config.yaml
intermediate_size: 192
hidden_act: "geglu"
qk_norm: false
bias: "all"
lr_mult_up: 0.906
decay_shape: "linear"
max_seq_len: 768
max_steps: 7382
Each number is 128 + 24 x the weight over its row's rms, rounded and kept within 0 to 255. Layers, rows and columns count from 0. Numbers have three digits each. The size before them is the row's rms in percent of the matrix's.

# layer 8 attention key, 64x64, rms 0.186, rows 0-63, columns 0-63
063:090110152146095136103093090118088152110127123121146167122156098124143154128133127154143155129123161076076138138154105069145157125114169126119137138126136114146130141140126148170102135175115127
073:078116116090168106080059143132144136149138165139103125104121125141114091102135162131130098110173158115119116139151122130125148094111129128132150116134098133122134141158147194112110139134144109
072:122108117172072137154105151120156133096120129127097070109081094112152175119144182125119131141141142149114161120146166145099133152156131103136137134114088155107133142127110125095148137148136126
072:133109082129149154119133074186122119109108148130139131115109109086160134122108132172113146134099142147124108166134105106062148158129156104139143121138143153121105125132137127098181155158119133
070:148137112096122149157138140130155160110131107154113146158114106131124129111144118105143139119070176110100106101122144124138083130097145062141166144154128095122111103144121127142125084168164102
084:125151179157088116138119122141126158144150095149120169070143139114104123105153148098131145114093184111140107116161114171125120151120136125114102128147133161110138134170119092083116130144107110
073:113102100134116118132132131102107146149064157122181125139129145107141120112141139114123133122144119169132103119168157152149147147143136106146088112117164138173139093142161087099136102068108121
081:141106161116123137125161126134174121121147109060151120128120142131133146088091164125096126136143158093148105124161083145119145166118165123144100111082156122131108134120165085111151123143151116
074:121149128085113118152128129141141132082110052139157170115123122160150131133166110096116146169111112151128153121112093137131109106141110137141152118163105162104083121158148119144162142114138092
070:100122124105103130140121115097128123121164072120154120140125135173103098113103137118119169125167189144084128104099124122151146113102152105160080165142166135131110115123136150124116116110166142
073:144146115132148161138153162147156099174101077090130114136122095111131153100162129118136120120161142135127106108124095164082154137161109170144167140137109126147125105116143093145100110079136134
083:091123108164111113111080107131097118166144202093138129136127114123133152131127098107108102143140111110123146131160149131128168138131132117150155094116101125113125115086127177182141164134144132
086:180123142135107146106129157111156081116132126139109179118140114131122133109197118129097129100134142116157098104105102120133137151102138097147109164121148144152133092119108119131154093193130116
083:139117120162100154093123163133136162116113154076125126106095105135085154174122148170147107124124155116101165093139121118100155116151127126096134103133092129147090167121119143113111138171153144
072:167119090181158122119186132130107150103136137051090122107157124163126110105139156129092146163139095110131097129102141166133124136130132120123121126123115089111140088144135129130120159130134120
066:099099116157143128108154154132129137115134169151091129165132103075115112115083110111118086139127112137179105119119123100151137096129096163156181145157125138159117147122097122113135154113138165
077:118100145149099112141135151153165107094135129170136084141134177124124156121133143118142147093108157137127131134160104128119169200112144098123085069134135145116135094127116137120123105100112126
073:143141098127122139091138121080129131116114105123146102143130136133141096148106120126123082105121156122141091131126104158125167185165136176134151096119138123171171081106166108121128146112167120
077:159146157110118134123143165145132130140097143117134131128130104106162117129145127118079136128149127120143119118086077145175140150115109149171089117122158123106151123067176091122097141153123091
073:145100157128116119133178139130145127106097120174105108087125132148137096134110133160138144146136112089151165104115139159154112082120105114123153094193104112141124126099148160103132156107097113
070:144089127101143138140134148135141162072125118159123146133160125137101124123092189116125104140104168119167112127163147134106119153160111102140092089130149120151138128166113102082116103152114103
077:133153112145129121125115130172158111130137088191072129091114113145135099154163134142121115156109149144134128137139109139154111103120095089137134126153125113059111156145109152109148101116166143
077:116105109127128134157148109122078153158138118190081149159130146100115121138100123141096111119157113109152170105129128165118121106160133079131119076154155119120122154128121152108152129114171108
058:141117112126139146146145159113154163121144116130110124073111114115101161101139127133139093109127159144147107118125050157141111120134141115117113129106110116116180164156097116105195136115110102
090:101144134126127179103102139126107127152120132133126133118110177121150096143127120119140098172137097135091153147140168087160117098129171109115110150151129109104134156086132130165068148102147114
078:144130176138117082104141109106121104128119177106118154127125079152155132080136166102131109116101152097125090148130150128129143114144101145092134153135141104093155114173116111132153172132116098
067:141106123135117127094109122135140148163107115153133132124117155130146119125136172120100145075163186135090103161148113108111154128108145140154172104136160081135142125155085087101091128121144124
077:128122126134176124138149161126132109143128115095171121113081166077116157139084119111105097146118101138144151183164164118113152123096104115114097154106127132147136146127153110150097154133146102
069:126118095135157128108159102113142147126099119090102170129123159132122120129127131147171135105102138162098206132129114102163151105159127130140134176152105122146122095107121143124110094083149148
062:082136101097118093128109121133142126158116133150162131140147160122138093108146100137156068126131163114091173104097149144142159128103138140129126120140111181071165105119102144129104125117131137
073:128182141117133143099105111167061119150096136112110144147132135163156132110105113093142129123116174153125135162088139131138124101110095118131118091168143165132125096112110136133180122128148154
072:130112136184123130112128101078143131153136150138081173141113094126120142141105130118131144089110173119152096112104117124127152156091159120191108126101113117140143098160098129107112159137101140
127:138128128165120055134117078122116118153109157106112122148108087098128152116149159136109138111142136126146167119138132152178131144104105117168142129152150086099125108111096146113162150138114088
116:084162165082125130141138125126080113115132107110169156137090141136137110129132129139147126147122188179083132158151133114165113140116149132159096117126128152145117103129099117120080095153134144
111:090097158106119135104136129116096085148138161178155156138102176153117099110120097159116117142086133173140141108152114158136105066138119117104127132144148098121138157125108144143160132130135114
117:122184140141165109143127123167087145104111074126130107103153172106143132099125095081158098158110116106116125147109113154112106117124154164122156139154112150121127152152132094150123126113171124
109:167110133125133130132131149132129164123149106123171121104123157134115114154186107124093139152151113109159096086094144146150104149119155088128117129136160104092100129106153089162087107118158156
113:115144124124127148104158112139096112119142097110091160168128118089155112117100181149111150180149099150108134115066113156152112104090124132158122148136144180123109112115118152099136135132119118
117:138147142113142090159156152183131127123177153131139127129126149150158110088139116108089100138094109124179093150104112102117134115136109089129101102096149122093135104139127128127180104131110158
127:099109155097149118121149116138050102126140119172136135145132136101166130145157146102157113091115145102155127121155149133128135133088166131142125072162113110145156110128125140087146092118146136
121:122118116097082147128132113141088098102116101144131111135152147142159126111087160101121127138215130154142113118150115177109098155146110112118121138159164153084145146156133126111114130107129134
134:092117149151164108177130099138129170112129159125111109106127094157129105095135135072125164153128144142104100072118113149115124103149136182140153105143110116134115100122157099147147137142143155
131:133125075107105132139101137167109153124121167167157086080117098111104149126157121139130124113109163134107143112127142149101115117113155130135150167192137171105094141164118128125121128133089133
129:124117124120060163109122095131158104131185137135123137126101160149124147117167143102111161132136158135115137112151080122059148127129129131120129161108127125111122100154133127094152142118174107
112:088147161125121124128132161089196148120136135124174133112121105142137129132180118130160124143076157137142158103135113121095102126111131135103122075104101159152118129125118155112134114127073124
110:135128134190163138134137137113139090106112133157076097156119149119120169179132117089108128126096113155153095123144130125144180147161113071127112141094106153105120148125109118128131102128131129
098:128163157103138128104108171110164176112141187141102151122166126102147123106168113119121110092118126095124145140132148055152112120127135094105127164093126136098142152121131123129116136111106112
118:123118109120103117179136122144157137121147052173139122119081114108099158158140101131085115150167152125161134146092105118140131109111117142158145117135144115105133150124139111146153105140169094
129:113107151091110121123162122121120186148144141099135163134156130125152131107115135144090151159084126160153153114079109183117142143101161133123111116116120165147130112115114114117137152168096082
118:098115080109157110127116122141175158075151130138115142173120137126102143174104120117129121150137146157113133138105115096147147122107123091161146100096093183121098150106111152131135097142150150
110:172131133140155135090095081172126112151123062141111155146135146127137126116143115133135115149071123101128081128094094120124136136142184107111150121166145121129132121152115148132151122172121142
122:165107122147125107093158123168132121135171120091125135119099125162139106137174103154154136118122143094134154161122132142103149165127126118096160091119102143132136129121116133098070103081166156
119:135101130151143191131112116128129111098156084148113141138177137164123157111150125178119132115125137135112140106149112102115113118128141120156096174109133084092125108062135134132134126135102169
116:152145149111123160150124145100084134105122114138128125137100161131101148151118068137094151119142129063137113107124160163147133128135107084108133135130104151163146120109118112163126149176147083
121:138157161109117127183123156162141080120148156124145126118096091083172147091119111127109129122190082137160157130137108092111126120086133110133100153132129105120114141113110135141126139156120123
117:096125146109148118149076125094137078144147145134115152104112140135110119123086115096147130094152162090097116157151095138147172131129173137121108121119134113133147127131149105163177150106157093
119:113116129142109102129123101127126147169123151120096166121132169145130086093180112115107139126147125158120120125112140135159141147127108079168135099141138109078127071120161158141093133101166127
132:128164124127121116138132104124117115156171152108121148106103150151117177112110117147124061098136141125122134104106121182099155136151102155153177126115113167112125148124089142147086112166136133
138:133136111170117154123172160165150068156118167149111139105118119110121121138120103105142147140092108120117130145087128157134128097149165131158119119130164126133104151069105112091102107129157110
122:127123106154187167128159130117128132121173130095076181126138107134113129088119141098143075090156128100114131158119160164133090110100147130100112124152119108122153144156103134137116130140138132
119:101097139085082133125123157125157132146120165139097149132148159149123107132087108115100132130173083136148111142105134149120139162127145105116136075129123181111172141154087119145154148113117120
126:104112119090135153128097149147183135157174071126118102121119126142151132136132137101153109146135110108139170079126118127132117100116181123108143110170128100121121122099125180146129145123090153
127:152116119147116156111109132148106136142123182084158089130123147131128130142089098127128142111152133163129089121114126106142140129153172102097166094154096088150093110137091132152150141124085160
119:126175168165136145108118097120140114109141115120138135119130160075140146142148127059135103154087098146162155119131119132153121124129085131123155124130081132131145137143106143107161127096117076